{
  "num_hidden_layers": 13,
  "rope_theta": 10000.0,
  "bias": "none",
  "tie_word_embeddings": false,
  "extras": ["capped logits"],
  "init": "normal",
  "init_std_o": 0.0,
  "learning_rate": 0.0083,
  "beta1": 0.9,
  "decay_fraction": 0.877
}
Each number is 200 + 20 x the weight over the matrix's rms, rounded and kept within 0 to 999. Layers, rows and columns count from 0.

# layer 6 attention output, 320x320, rms 0.0908, rows 105-213, columns 256-319
199,215,188,208,208,194,206,205,224,218,213,186,209,206,205,189,195,206,203,180,228,220,242,214,211,179,226,195,203,169,179,202,180,202,202,190,201,216,237,201,179,182,191,194,210,199,174,212,203,223,190,182,187,215,213,193,180,220,234,150,201,200,190,207
209,211,200,181,196,177,209,228,193,168,213,213,196,178,177,195,211,204,190,230,157,187,189,209,208,159,192,212,215,204,173,190,227,205,234,192,247,196,187,215,173,209,185,211,196,184,193,214,208,202,218,176,238,185,191,198,211,213,234,214,166,201,187,195
180,180,201,205,193,206,200,210,196,217,220,195,200,188,190,205,191,200,200,229,224,228,188,184,193,180,215,221,196,164,182,163,217,202,197,197,198,205,239,201,199,199,174,216,181,194,197,220,187,183,209,211,187,202,198,195,200,208,197,210,196,224,184,172
229,205,199,202,204,206,236,219,209,196,194,211,199,165,184,211,203,188,224,187,196,203,179,201,213,203,204,179,194,215,162,186,172,162,238,201,200,185,216,201,166,166,224,187,219,196,168,186,193,206,200,189,188,184,186,199,210,186,204,173,173,196,181,182
155,200,202,182,179,218,145,173,198,238,178,200,191,197,205,215,205,209,223,181,229,197,193,173,197,199,165,189,189,207,191,196,215,190,181,185,255,222,187,209,186,208,215,171,184,223,200,162,194,214,184,226,244,191,213,178,206,168,188,202,194,193,186,224
172,183,197,188,203,181,190,198,192,214,196,192,191,219,211,241,203,189,218,224,215,170,189,210,192,184,195,214,210,193,205,206,161,213,209,216,167,219,213,198,195,195,200,178,192,192,226,194,197,202,176,192,222,198,169,220,204,176,210,231,234,186,197,195
193,218,193,178,248,227,213,222,165,187,184,216,229,192,204,168,244,241,197,203,197,213,195,185,194,222,219,176,170,202,201,240,214,183,201,197,160,196,181,169,211,202,223,204,212,216,227,182,186,205,162,220,214,224,227,227,194,211,200,191,208,184,183,226
221,175,178,186,188,216,201,182,225,204,189,219,189,225,205,212,186,204,219,227,197,223,191,212,186,191,172,189,188,236,192,140,212,208,210,218,203,212,273,182,190,203,187,193,208,183,194,193,207,203,228,191,214,227,226,156,245,203,213,170,178,227,159,197
182,202,249,214,205,177,180,192,213,199,200,177,158,161,206,185,212,198,185,174,200,168,218,200,216,204,181,190,205,196,165,221,175,233,179,181,235,212,193,180,165,225,210,224,228,211,235,190,176,210,200,187,234,204,178,202,192,183,194,198,190,217,224,208
193,181,201,230,220,185,204,202,168,173,182,204,215,245,218,185,218,200,211,181,221,164,174,202,201,220,229,178,191,200,218,184,149,235,224,213,181,188,184,161,183,169,202,242,210,169,174,176,186,237,221,207,242,188,176,191,158,196,198,176,231,188,210,190
219,201,207,195,179,219,207,178,187,205,162,209,193,227,194,232,199,191,230,192,164,199,170,217,206,217,216,193,222,171,235,198,214,204,191,197,203,214,205,166,201,200,209,207,196,162,204,212,183,186,199,206,185,206,188,179,267,187,180,222,221,199,192,214
228,194,227,212,214,165,202,208,211,206,193,200,218,216,190,172,182,176,186,208,194,198,191,189,165,198,184,198,178,218,231,228,194,201,181,184,225,188,204,211,212,212,193,180,211,203,236,199,205,175,193,236,217,223,189,203,201,221,242,192,183,223,189,207
174,204,225,186,188,204,186,246,209,196,223,180,199,215,218,198,218,211,195,177,191,197,191,181,165,192,187,188,200,223,217,210,210,187,184,196,201,170,224,196,232,202,193,180,218,229,188,171,166,186,235,196,215,233,192,231,181,211,187,221,170,208,197,197
222,182,185,207,224,215,202,217,198,187,187,154,170,193,224,185,203,224,254,230,190,206,165,242,193,210,211,182,176,194,187,205,219,197,182,245,209,229,190,176,175,220,166,195,169,222,192,236,245,163,223,198,209,225,173,201,234,239,174,213,209,200,222,163
178,170,159,150,204,239,197,182,182,235,188,210,206,204,182,207,187,228,202,205,201,179,186,189,170,199,170,206,198,181,209,210,229,171,216,218,208,182,212,197,204,196,194,200,248,208,214,201,248,223,186,213,173,200,208,187,204,193,195,190,210,207,171,183
198,185,210,173,176,152,209,198,224,203,209,186,191,221,200,183,194,149,194,213,190,206,187,215,178,200,239,189,225,178,198,215,191,232,226,212,214,180,219,223,221,201,229,191,184,216,186,171,206,179,173,201,209,220,200,171,179,191,165,211,183,234,182,194
166,222,188,198,213,204,176,217,183,219,185,192,197,196,175,211,210,176,198,223,192,227,176,201,189,207,206,165,207,181,183,192,218,218,219,203,189,203,209,216,203,220,212,195,215,187,239,217,185,178,218,177,213,185,182,211,188,220,192,194,188,243,172,223
249,192,207,196,200,179,189,197,205,179,190,155,210,207,184,221,193,182,193,204,188,158,183,197,210,228,205,181,192,192,169,147,197,201,226,207,193,181,187,190,202,203,206,190,185,214,187,256,200,211,203,218,188,162,197,200,216,192,210,207,189,206,194,219
189,180,212,233,171,223,217,191,181,209,190,223,220,200,212,190,203,198,199,186,176,199,196,209,180,198,202,201,207,194,212,201,180,251,187,178,206,203,182,167,171,174,199,199,171,164,195,220,206,202,174,201,183,232,178,214,182,188,190,168,184,201,178,254
200,192,210,199,187,200,184,230,202,200,211,213,194,179,208,205,229,223,206,202,192,182,195,200,208,220,200,176,201,196,218,184,232,211,217,210,201,199,181,193,195,209,181,256,181,204,184,183,206,213,207,198,211,233,207,210,180,212,180,213,207,224,174,229
201,200,200,207,182,215,170,188,188,202,192,202,201,222,211,178,199,146,203,207,193,238,209,181,202,176,207,245,224,186,225,141,215,179,187,176,169,208,214,202,204,218,199,203,196,179,217,186,204,224,231,206,199,196,167,209,185,221,202,206,171,217,206,156
196,177,209,172,187,193,189,223,228,209,211,203,196,253,194,204,194,196,219,213,155,171,222,173,183,192,202,174,195,186,209,156,162,221,177,203,185,184,184,217,202,183,180,230,223,237,179,197,190,173,192,195,177,183,212,197,221,228,217,219,180,186,203,221
194,226,237,153,191,190,222,186,236,169,193,159,186,216,184,207,184,206,227,241,180,183,206,222,188,192,210,200,192,211,178,214,213,190,185,187,160,185,157,197,226,195,219,174,192,194,197,180,207,185,193,166,193,197,229,197,161,204,207,200,190,206,212,167
219,178,194,153,204,175,200,189,190,203,192,192,167,201,174,202,213,215,232,193,204,244,214,226,179,206,203,192,216,210,198,175,213,226,200,205,213,184,181,196,194,207,178,213,232,143,204,208,174,202,203,207,204,173,190,211,169,202,241,222,236,209,203,229
200,189,179,205,186,218,196,186,206,228,208,194,199,178,202,198,211,199,210,199,189,205,204,224,185,227,196,202,183,193,222,231,207,196,187,194,215,202,239,205,200,202,214,189,198,211,224,179,260,204,205,169,189,208,211,184,203,232,164,193,224,199,171,183
191,185,185,168,156,178,206,232,187,185,205,208,211,192,192,180,191,171,229,193,208,157,180,219,163,213,227,212,176,188,176,200,206,213,182,218,212,201,208,208,225,203,206,169,204,195,177,199,194,224,201,176,214,223,224,224,220,211,185,200,204,196,199,176
189,193,218,176,242,178,182,188,193,223,217,200,188,191,189,210,208,219,177,198,197,193,217,185,216,260,216,162,201,192,212,230,180,207,199,229,200,144,220,208,250,196,203,213,193,174,181,207,201,220,230,204,184,215,201,220,190,225,186,187,171,168,187,193
215,174,167,236,201,185,177,170,213,186,169,202,185,178,244,181,193,199,194,205,205,184,213,200,231,182,207,195,200,189,201,199,207,203,186,191,205,185,181,220,177,215,185,184,164,190,205,216,213,198,191,235,213,179,189,198,188,231,195,210,208,221,196,183
220,188,171,202,196,206,196,191,212,209,211,194,203,190,192,253,211,217,221,216,221,184,194,182,177,209,194,218,193,240,199,203,204,220,180,173,207,213,248,160,228,210,213,193,200,204,211,186,195,197,187,225,201,187,188,200,211,200,219,165,173,190,209,197
217,193,183,206,208,163,203,201,173,195,184,198,197,188,189,208,197,210,184,191,233,185,180,226,208,184,196,208,204,205,196,191,234,199,229,219,183,205,188,187,216,201,205,185,229,231,186,202,206,224,191,199,175,234,205,227,205,208,196,179,192,192,219,223
175,202,174,234,236,192,221,205,203,173,210,175,221,210,193,215,227,205,177,191,210,174,209,187,206,181,193,216,202,166,183,194,206,190,185,214,226,193,198,190,186,188,164,211,189,194,161,180,207,192,207,186,181,191,224,194,211,218,170,170,187,201,228,208
175,224,221,225,187,223,201,207,158,175,218,204,190,196,188,182,213,226,160,202,192,204,216,202,242,184,189,207,172,208,200,214,197,173,207,208,219,212,238,189,213,194,166,239,224,228,226,223,217,171,204,191,182,224,174,216,181,177,208,208,191,198,187,223
235,186,240,189,194,161,166,152,182,183,213,196,166,221,210,207,168,218,186,196,200,191,173,180,177,214,197,195,171,208,220,189,179,206,180,203,176,210,187,204,206,228,189,171,224,230,208,201,181,194,205,129,186,194,222,197,181,209,210,158,228,188,171,202
176,215,230,215,205,194,212,215,210,195,176,213,209,184,192,169,190,241,206,202,227,190,170,209,214,188,197,192,209,201,225,211,186,179,201,193,171,161,213,192,226,182,196,189,192,189,220,198,206,193,199,169,213,215,203,221,179,213,198,184,183,175,210,202
205,253,219,184,186,183,208,205,172,191,216,190,186,243,196,215,170,178,223,206,209,199,190,191,189,221,203,200,219,195,231,222,215,183,220,215,223,206,208,173,208,180,187,222,168,223,186,188,224,215,198,194,192,201,196,198,179,197,230,190,221,204,213,203
213,204,188,231,212,194,166,192,201,196,197,197,238,220,204,183,184,172,197,191,225,215,201,197,190,196,184,194,167,183,194,201,182,187,187,213,169,175,199,173,200,247,195,190,199,206,202,209,203,198,180,183,208,199,186,202,219,189,204,192,206,230,216,197
181,250,181,191,208,201,172,195,210,236,208,188,203,206,164,192,171,192,204,196,176,183,213,228,161,166,213,228,198,194,181,166,220,217,183,189,158,200,207,187,237,190,222,176,165,186,193,261,203,180,227,218,193,195,201,201,173,198,229,228,223,166,197,219
178,188,196,170,185,208,191,189,194,198,223,181,185,185,205,237,212,207,186,205,202,180,223,200,229,201,210,185,209,205,203,199,191,200,207,189,181,178,182,195,190,197,199,183,226,204,204,188,204,236,214,194,219,178,191,186,197,222,198,201,191,199,198,164
187,186,143,188,216,177,192,229,222,181,180,200,204,181,217,200,208,233,184,181,195,194,184,189,208,181,180,204,184,201,189,186,184,231,192,184,205,231,192,191,206,200,207,200,200,179,175,170,206,204,198,189,181,187,198,229,166,188,220,239,194,202,208,200
179,233,204,185,212,197,199,202,199,202,208,195,198,193,189,207,164,155,223,186,203,205,183,181,209,206,203,206,214,188,211,197,233,186,204,207,187,181,213,196,197,222,184,200,220,186,214,196,216,241,214,177,189,185,214,162,194,213,191,206,207,191,217,242
186,203,212,189,176,138,207,193,201,178,233,204,155,193,212,187,210,216,234,183,174,186,225,185,217,212,177,198,203,237,196,217,190,186,227,167,190,196,182,201,225,186,206,228,164,174,207,194,189,221,182,183,188,212,182,177,157,212,187,191,185,221,183,192
222,218,178,190,197,213,187,205,230,207,195,205,228,171,196,192,177,210,205,203,213,183,220,182,169,205,204,196,235,169,216,209,173,175,183,173,231,186,160,199,205,218,204,208,234,223,179,230,221,168,191,224,224,212,211,204,216,194,188,201,216,227,238,206
201,177,258,205,217,204,185,188,190,187,221,211,176,157,213,198,179,213,219,221,188,170,199,220,224,186,197,182,217,193,156,205,178,232,205,193,228,186,219,227,207,211,234,201,199,201,218,203,196,163,198,200,190,224,172,206,214,211,220,204,170,232,201,210
174,205,205,236,172,217,211,242,201,230,188,202,219,182,204,210,231,158,204,185,175,237,184,198,213,214,220,215,174,200,221,217,215,175,204,190,163,214,230,210,172,186,204,199,205,176,216,196,232,219,222,208,191,188,174,188,216,203,221,202,211,179,181,186
208,201,177,190,206,174,248,228,193,204,163,228,182,208,212,216,183,210,206,188,216,194,161,184,196,222,185,193,176,196,186,187,191,198,213,212,196,207,258,168,178,196,206,194,201,186,206,219,216,219,181,188,201,227,170,174,196,194,225,212,197,200,180,218
221,234,186,181,190,177,208,217,197,189,235,211,197,221,214,230,226,236,188,215,193,196,194,208,211,187,174,217,197,165,217,234,197,182,222,192,198,207,179,204,187,206,183,206,173,181,173,225,188,142,186,206,188,195,228,214,221,245,222,171,184,177,176,221
204,200,204,190,222,186,183,185,211,233,211,208,254,179,166,178,215,199,231,187,187,236,206,197,178,181,217,184,189,193,194,227,175,180,233,212,184,191,186,161,235,184,221,246,201,212,206,215,206,197,196,204,207,192,225,172,218,206,203,203,232,182,224,203
200,225,204,200,188,175,208,192,202,207,181,211,239,188,209,189,208,215,215,182,230,187,218,167,212,225,220,196,178,185,203,188,176,202,227,192,215,217,198,236,208,214,218,185,188,212,188,201,216,205,197,197,174,206,188,204,200,186,181,212,218,218,162,213
232,205,184,244,180,228,178,205,200,172,189,178,207,191,227,206,204,200,198,198,214,243,194,199,209,202,200,167,187,218,214,189,191,159,183,228,208,192,206,183,209,212,207,223,225,200,204,240,184,232,185,214,219,215,195,192,189,205,204,190,218,213,193,182
215,185,185,196,194,217,193,186,196,209,230,189,208,231,208,220,219,240,169,175,172,186,196,199,185,213,172,188,220,206,205,172,200,194,201,188,177,175,157,181,221,178,196,205,176,199,175,174,183,194,231,220,215,185,175,189,182,195,206,200,210,211,179,194
176,186,193,200,168,214,205,205,205,188,197,192,200,201,194,203,201,210,199,167,212,230,180,182,189,183,241,233,220,218,191,234,190,210,198,225,158,201,182,225,186,206,206,178,201,225,203,206,186,220,222,211,210,205,181,192,196,212,189,205,190,190,195,212
217,198,217,164,202,213,207,162,205,169,208,182,201,193,208,213,191,201,227,213,194,215,197,221,201,194,198,198,197,204,187,219,190,180,205,202,199,237,219,197,168,230,205,194,187,206,189,214,213,213,194,207,239,204,213,213,200,213,162,159,187,192,213,201
157,189,231,189,190,193,177,208,185,197,197,179,175,196,231,204,212,204,210,204,154,191,220,202,216,237,181,164,194,197,185,214,204,201,193,248,244,219,227,201,206,187,205,190,190,213,221,209,189,186,221,195,185,217,250,228,214,208,202,180,181,162,195,195
207,219,155,211,201,212,210,215,193,226,215,237,202,226,201,190,173,218,206,188,209,213,204,212,192,213,228,178,241,208,216,200,213,150,195,209,220,195,213,204,180,212,197,221,161,189,221,207,187,199,193,185,212,188,229,195,236,208,206,179,196,216,240,154
209,206,140,202,201,203,181,196,184,220,171,218,239,216,215,200,193,198,202,202,178,214,206,222,234,251,217,202,196,181,199,215,199,209,201,232,215,209,178,223,216,184,159,221,192,194,172,224,207,220,209,190,201,205,208,224,196,221,206,220,207,193,181,196
207,193,219,191,222,186,214,184,210,189,186,155,211,213,196,189,198,201,206,189,192,195,206,202,185,217,234,205,185,201,203,179,232,193,193,178,198,203,193,217,213,204,207,156,231,216,184,199,196,188,220,252,209,185,201,186,190,209,221,203,204,182,217,218
201,205,220,192,175,181,223,199,214,230,190,172,224,188,197,185,192,175,211,190,199,194,228,211,206,191,210,167,181,200,230,228,202,185,216,244,197,171,183,198,140,183,208,193,219,187,194,177,215,180,170,210,179,204,187,194,205,219,213,187,189,199,199,214
221,225,203,183,203,181,165,211,190,205,194,198,194,203,178,202,199,181,235,210,209,178,187,168,194,197,196,180,200,195,192,213,212,190,208,198,191,212,178,217,200,179,203,227,193,196,210,189,218,184,217,204,255,147,188,221,216,211,175,167,206,225,195,185
177,174,209,197,196,208,166,214,204,201,217,205,195,207,219,177,203,223,206,220,195,217,229,210,178,209,170,199,172,187,195,186,208,169,186,225,177,228,212,209,184,218,201,201,222,206,197,219,183,185,196,215,193,219,194,213,201,166,191,187,188,193,212,208
185,245,185,199,230,198,196,230,222,186,199,184,209,202,190,193,203,204,210,184,208,212,189,206,203,204,191,212,200,193,174,218,208,198,209,175,223,184,199,199,220,207,201,177,199,196,176,202,219,184,207,205,189,191,191,197,172,182,222,210,181,177,205,212
196,198,230,190,192,211,217,238,216,214,213,182,170,216,220,203,207,214,206,228,208,187,219,184,197,185,208,191,188,193,181,186,193,196,175,206,175,191,216,175,241,204,182,217,223,206,190,188,202,202,195,190,173,197,199,239,199,227,234,167,198,198,186,193
198,199,219,211,190,227,193,203,201,216,197,178,192,164,211,189,205,225,221,189,200,205,197,211,224,206,203,216,204,198,184,211,174,179,178,231,234,202,219,160,185,190,189,247,198,221,200,209,180,215,209,195,190,204,194,183,214,183,189,236,172,179,184,178
186,158,173,199,162,218,195,220,190,194,145,204,207,211,217,184,213,169,226,221,219,200,214,216,229,196,196,178,206,206,191,196,190,173,180,192,206,205,196,228,190,199,194,166,206,182,189,183,214,187,207,187,217,181,191,204,160,224,205,217,164,202,211,249
184,193,190,184,202,191,188,203,205,194,170,205,206,223,215,193,177,232,210,210,190,176,204,223,229,241,224,202,223,216,208,183,208,213,166,174,216,197,206,192,206,220,216,191,238,218,187,202,194,215,207,195,186,198,197,191,211,211,216,194,204,175,238,222
205,150,199,200,210,206,165,212,205,185,174,202,157,209,207,179,165,204,203,198,218,177,191,197,171,204,190,167,231,197,216,204,168,218,203,203,202,213,206,181,199,212,215,217,198,210,219,229,191,191,176,207,212,199,223,187,211,210,225,194,166,226,217,190
201,176,201,207,201,215,210,196,198,223,209,205,207,232,187,194,192,186,198,196,199,209,208,222,241,200,179,211,186,189,228,232,156,208,156,201,213,213,189,208,230,181,211,215,227,210,162,201,197,225,191,189,182,164,188,174,161,194,166,227,179,189,210,179
211,203,200,199,167,196,223,177,178,186,206,206,217,230,232,194,191,188,203,218,185,213,193,203,218,163,199,184,179,172,199,202,181,177,193,204,174,190,191,173,224,209,208,176,218,213,207,174,217,219,236,217,198,189,192,222,208,209,193,200,196,222,215,227
212,212,172,190,211,191,175,232,158,194,176,150,225,224,177,206,209,232,203,205,205,219,158,202,207,185,214,204,193,188,199,220,205,191,200,172,227,223,188,200,214,186,193,176,223,227,217,227,193,192,217,192,224,250,196,202,216,201,195,172,209,167,227,215
198,173,184,218,203,177,207,233,248,199,178,208,209,200,233,201,193,210,229,213,199,205,223,193,191,199,170,213,187,192,177,193,179,222,177,177,158,196,204,211,188,213,203,206,194,172,177,203,202,215,183,173,186,212,203,174,208,175,212,210,178,192,211,204
190,174,189,228,212,179,198,156,210,203,203,210,187,198,196,187,169,195,222,225,186,210,187,206,170,195,201,173,211,221,225,180,200,184,218,192,228,214,211,186,180,153,230,180,203,178,156,230,181,192,185,220,209,164,201,211,202,195,184,227,162,206,193,194
190,194,169,195,234,179,208,198,210,202,190,187,193,210,212,173,218,207,204,200,170,188,180,231,181,207,196,221,165,186,182,209,183,197,228,191,226,181,204,209,211,219,217,180,210,178,211,219,172,219,184,216,219,172,225,216,200,216,215,182,194,207,185,203
200,177,182,176,173,165,179,212,210,221,201,202,211,208,212,216,220,180,196,187,210,182,214,163,165,202,161,186,196,199,196,190,186,171,213,215,195,179,230,168,161,221,206,207,202,185,210,190,196,206,192,237,191,190,185,186,197,198,246,178,221,160,177,235
240,193,209,211,185,205,214,244,188,229,180,195,201,189,213,191,175,216,176,209,184,186,222,187,179,220,209,216,233,188,196,179,191,181,183,208,206,177,210,223,190,212,206,164,190,159,206,216,170,184,188,210,203,196,197,200,165,210,198,206,214,187,228,206
195,160,183,219,191,223,194,220,190,214,182,193,222,227,188,205,214,192,203,161,198,177,186,190,171,198,198,206,196,221,188,211,190,219,210,232,183,175,202,228,154,198,194,181,229,193,184,215,190,196,218,188,166,216,204,200,182,220,215,211,188,177,190,202
198,219,205,195,168,179,179,213,209,210,199,198,228,202,230,192,185,229,196,229,208,174,185,211,225,189,224,175,185,175,190,192,182,214,210,204,183,192,184,184,209,179,165,226,236,188,211,212,194,197,201,196,180,192,208,201,191,210,202,212,181,209,193,189
190,202,181,184,184,233,189,189,200,194,224,194,220,160,207,179,221,219,173,205,216,193,203,175,217,180,192,190,189,204,231,203,192,192,216,220,198,217,169,192,214,152,206,173,226,219,198,197,181,212,192,205,208,180,190,173,182,176,196,223,170,183,222,197
171,213,170,214,151,189,190,228,208,240,209,195,178,204,186,204,213,176,233,163,218,197,210,212,217,177,207,203,192,193,196,191,201,194,214,194,220,198,213,180,181,186,198,211,205,210,210,222,189,207,203,194,185,185,244,197,206,195,201,230,180,206,222,199
208,176,216,199,228,179,188,198,234,172,206,209,195,198,191,200,217,201,234,179,205,185,216,166,168,196,191,203,232,191,208,188,213,208,190,218,169,229,204,196,200,197,211,200,208,183,217,177,211,207,198,207,210,209,215,191,187,172,187,175,210,204,223,220
199,203,226,169,201,223,226,223,189,203,215,223,238,206,208,236,179,208,200,204,239,205,170,166,214,211,224,196,222,197,210,203,219,197,214,231,173,242,198,181,185,204,207,172,215,208,202,205,227,219,216,163,195,199,206,187,201,198,212,184,212,207,206,209
214,238,208,211,179,198,210,199,218,197,192,205,224,201,202,183,219,179,207,213,186,195,192,181,211,194,191,176,202,189,193,193,186,197,205,205,190,200,203,192,195,220,203,199,214,175,210,175,199,215,192,192,215,216,180,206,222,191,164,198,213,182,199,166
202,195,221,208,197,197,222,206,208,193,199,204,173,214,195,198,184,188,215,206,170,166,159,179,209,191,180,191,186,205,207,198,203,193,168,205,222,219,179,215,210,181,215,198,197,177,185,211,199,199,231,244,188,218,162,202,220,221,194,215,179,205,226,198
179,291,224,191,249,183,245,203,219,196,219,211,205,216,210,216,220,213,212,160,196,201,205,166,121,213,220,213,237,223,232,163,189,190,117,183,166,182,233,253,157,180,128,212,203,200,182,174,170,195,176,152,200,203,163,223,264,215,121,208,187,190,152,208
219,182,182,225,185,183,229,201,194,184,216,255,203,184,161,218,193,210,203,208,206,204,228,245,186,239,190,183,214,240,212,206,216,177,194,218,179,219,178,204,238,198,184,231,223,227,207,187,207,184,197,194,205,199,211,178,196,203,197,211,221,195,157,190
185,193,183,230,212,198,213,183,167,185,228,215,188,205,208,210,160,211,191,205,164,230,204,153,218,200,185,204,163,212,191,221,200,183,182,192,223,205,227,226,208,160,214,251,209,188,167,201,220,199,176,217,223,209,224,237,185,189,187,200,161,210,194,191
183,209,180,187,189,229,189,191,197,224,184,194,177,205,183,184,251,214,200,201,217,205,208,185,187,213,218,166,185,178,182,187,163,236,175,211,231,182,186,186,220,169,175,201,198,206,221,207,198,178,203,200,220,177,194,215,198,198,185,249,156,212,182,207
181,219,223,200,210,189,192,230,165,188,165,195,174,222,209,225,204,195,193,199,187,201,202,202,222,190,206,215,160,212,204,185,207,188,189,148,188,188,214,194,215,175,222,180,195,216,175,190,218,187,232,208,212,165,206,199,186,229,207,198,203,182,218,194
196,208,195,184,180,211,195,204,200,215,195,229,202,224,213,198,164,231,164,172,201,192,228,214,225,176,220,191,195,222,197,223,194,212,184,241,141,193,207,213,172,219,189,156,200,184,196,203,215,218,204,202,224,219,206,189,158,196,205,220,171,232,229,181
215,192,202,228,171,249,216,145,206,213,212,170,173,182,186,187,174,220,216,191,213,202,174,216,218,184,180,180,195,153,217,191,202,170,218,208,179,206,185,205,191,202,179,202,199,197,216,187,186,195,201,170,207,218,197,182,217,187,231,179,198,191,209,201
182,174,238,199,198,190,203,181,185,196,154,227,228,198,183,194,201,172,212,233,197,221,202,217,202,187,192,190,163,191,175,170,211,254,191,142,198,200,170,212,204,202,220,202,184,200,205,188,196,206,209,205,201,209,183,177,196,199,206,189,218,214,187,204
208,187,190,234,190,195,186,223,152,205,211,219,225,198,212,207,204,174,178,189,210,206,188,223,229,196,187,165,185,172,231,211,205,197,214,192,221,233,228,203,203,198,212,228,226,170,185,196,208,205,212,241,197,216,202,223,193,162,209,213,233,164,198,181
186,200,216,195,196,192,186,179,204,199,188,189,222,180,190,197,175,186,209,196,223,212,238,215,190,192,200,215,204,213,171,231,191,211,224,180,187,201,199,214,218,201,194,204,189,204,220,226,206,144,210,226,220,213,194,178,200,215,198,186,206,182,218,211
197,212,217,195,206,189,199,205,213,198,177,197,195,188,184,209,196,198,202,217,217,191,197,213,211,199,214,203,238,214,192,187,179,213,236,252,201,234,195,192,193,214,206,227,201,208,180,188,163,168,153,215,190,235,188,211,186,238,205,211,209,189,209,211
199,213,161,205,221,215,237,178,204,223,203,193,175,193,209,190,198,179,200,223,201,210,225,181,186,206,192,159,174,194,206,169,237,171,190,213,213,175,227,198,192,230,170,203,219,180,218,211,206,214,154,226,203,210,208,183,195,218,205,215,230,204,211,215
214,179,191,225,196,211,203,183,183,206,175,207,199,204,200,197,207,205,157,201,238,212,235,189,206,209,191,190,194,224,173,211,217,178,213,176,179,199,210,207,205,222,216,206,204,214,206,209,201,169,172,201,195,193,192,253,200,233,189,180,153,209,210,225
144,206,211,190,196,200,204,222,253,186,209,188,188,212,218,194,199,171,209,217,198,206,202,170,189,216,233,191,196,152,212,185,216,185,209,200,184,194,223,140,190,202,191,200,169,230,190,220,191,203,197,208,201,188,198,220,179,202,213,206,235,225,188,208
174,180,217,199,180,175,170,194,216,212,222,189,171,214,192,192,208,170,184,206,182,222,195,215,198,201,177,210,203,251,207,201,213,206,210,208,225,185,188,171,191,244,195,182,188,168,216,209,200,189,198,196,241,204,191,208,206,186,235,210,197,196,170,194
209,185,227,188,213,210,206,225,230,229,231,194,192,185,247,170,182,210,188,163,195,201,187,214,201,205,199,192,225,221,220,193,205,190,207,200,196,223,193,185,208,214,197,186,208,202,202,249,194,196,226,188,196,181,175,210,192,187,206,203,185,202,178,208
209,194,219,188,190,182,218,140,232,211,193,215,195,193,205,185,194,235,227,181,184,184,194,179,204,193,201,198,201,211,183,177,176,205,204,171,202,218,198,211,202,252,206,192,229,227,187,222,237,188,226,219,225,171,169,216,221,181,204,164,201,209,176,225
203,206,195,202,222,159,224,185,200,183,206,188,199,220,200,188,179,245,221,196,201,187,192,209,216,185,199,167,149,191,199,205,212,214,197,200,217,200,189,190,207,213,200,201,213,214,194,175,208,202,231,192,173,186,192,198,208,208,198,216,170,189,193,202
190,200,187,219,215,181,199,195,181,204,183,190,223,189,175,223,220,208,206,218,209,183,203,209,207,206,216,193,197,228,218,194,214,165,202,218,172,199,224,229,205,227,191,199,216,225,196,193,181,198,204,215,183,228,214,216,215,211,213,200,235,218,198,206
171,191,211,189,190,192,186,196,159,207,182,212,215,219,203,173,182,157,217,190,181,192,185,221,209,220,177,214,193,162,194,201,205,198,225,186,237,206,254,187,198,212,185,173,237,206,214,195,186,190,175,197,197,196,197,165,190,180,190,224,165,172,225,200
196,198,218,193,228,202,181,226,169,214,243,170,206,204,180,198,225,190,208,151,173,181,213,209,189,185,166,213,180,178,210,231,243,216,161,214,200,170,194,194,206,263,230,224,184,173,200,202,229,183,218,236,191,189,218,204,204,208,200,210,144,219,196,195
210,183,186,195,171,207,194,195,191,194,173,219,226,200,205,198,219,183,190,191,197,218,185,198,213,184,226,166,165,180,210,192,236,205,196,220,185,195,200,207,213,196,166,179,190,235,211,189,203,193,186,198,208,221,208,168,218,194,195,191,196,189,165,195
188,184,209,222,245,225,169,203,184,182,208,194,209,230,166,196,196,213,200,216,203,198,210,183,216,218,201,195,183,228,195,182,211,199,212,224,162,173,226,196,193,218,192,246,208,173,194,199,158,197,177,208,198,188,204,186,166,200,221,211,174,198,190,196
213,171,180,206,210,218,200,195,213,170,240,212,196,200,162,195,192,169,165,170,201,166,183,173,190,188,231,198,226,181,203,202,196,155,190,194,200,176,179,161,192,182,205,183,180,191,199,224,207,253,199,212,204,202,229,220,221,199,202,159,194,177,179,206
178,199,201,209,215,207,189,186,222,169,142,216,190,249,179,214,196,209,186,186,242,179,209,224,228,192,201,205,217,169,188,204,214,173,219,175,190,204,181,196,186,189,229,229,198,194,215,208,204,161,170,221,202,224,197,212,193,171,194,181,170,207,193,183
194,200,191,208,201,217,199,211,201,191,193,214,230,174,194,203,196,176,217,185,196,219,189,186,198,248,226,202,208,181,182,202,219,253,199,202,215,158,190,217,178,224,184,193,170,177,213,262,202,190,168,240,171,198,179,206,192,201,206,191,222,198,211,202
232,208,179,173,202,205,190,179,188,186,219,214,213,214,195,216,206,223,214,159,193,177,180,198,210,186,182,226,184,177,252,167,166,187,192,143,155,185,184,221,195,199,193,192,156,219,210,206,159,189,237,206,195,212,200,198,181,187,226,217,232,208,177,207
218,210,192,217,228,187,200,218,207,206,227,184,189,236,215,189,192,233,185,184,207,206,235,181,211,207,224,170,186,219,179,202,190,208,216,178,208,219,183,224,196,222,238,196,188,217,177,167,220,223,188,202,196,217,173,181,218,225,188,192,197,205,212,193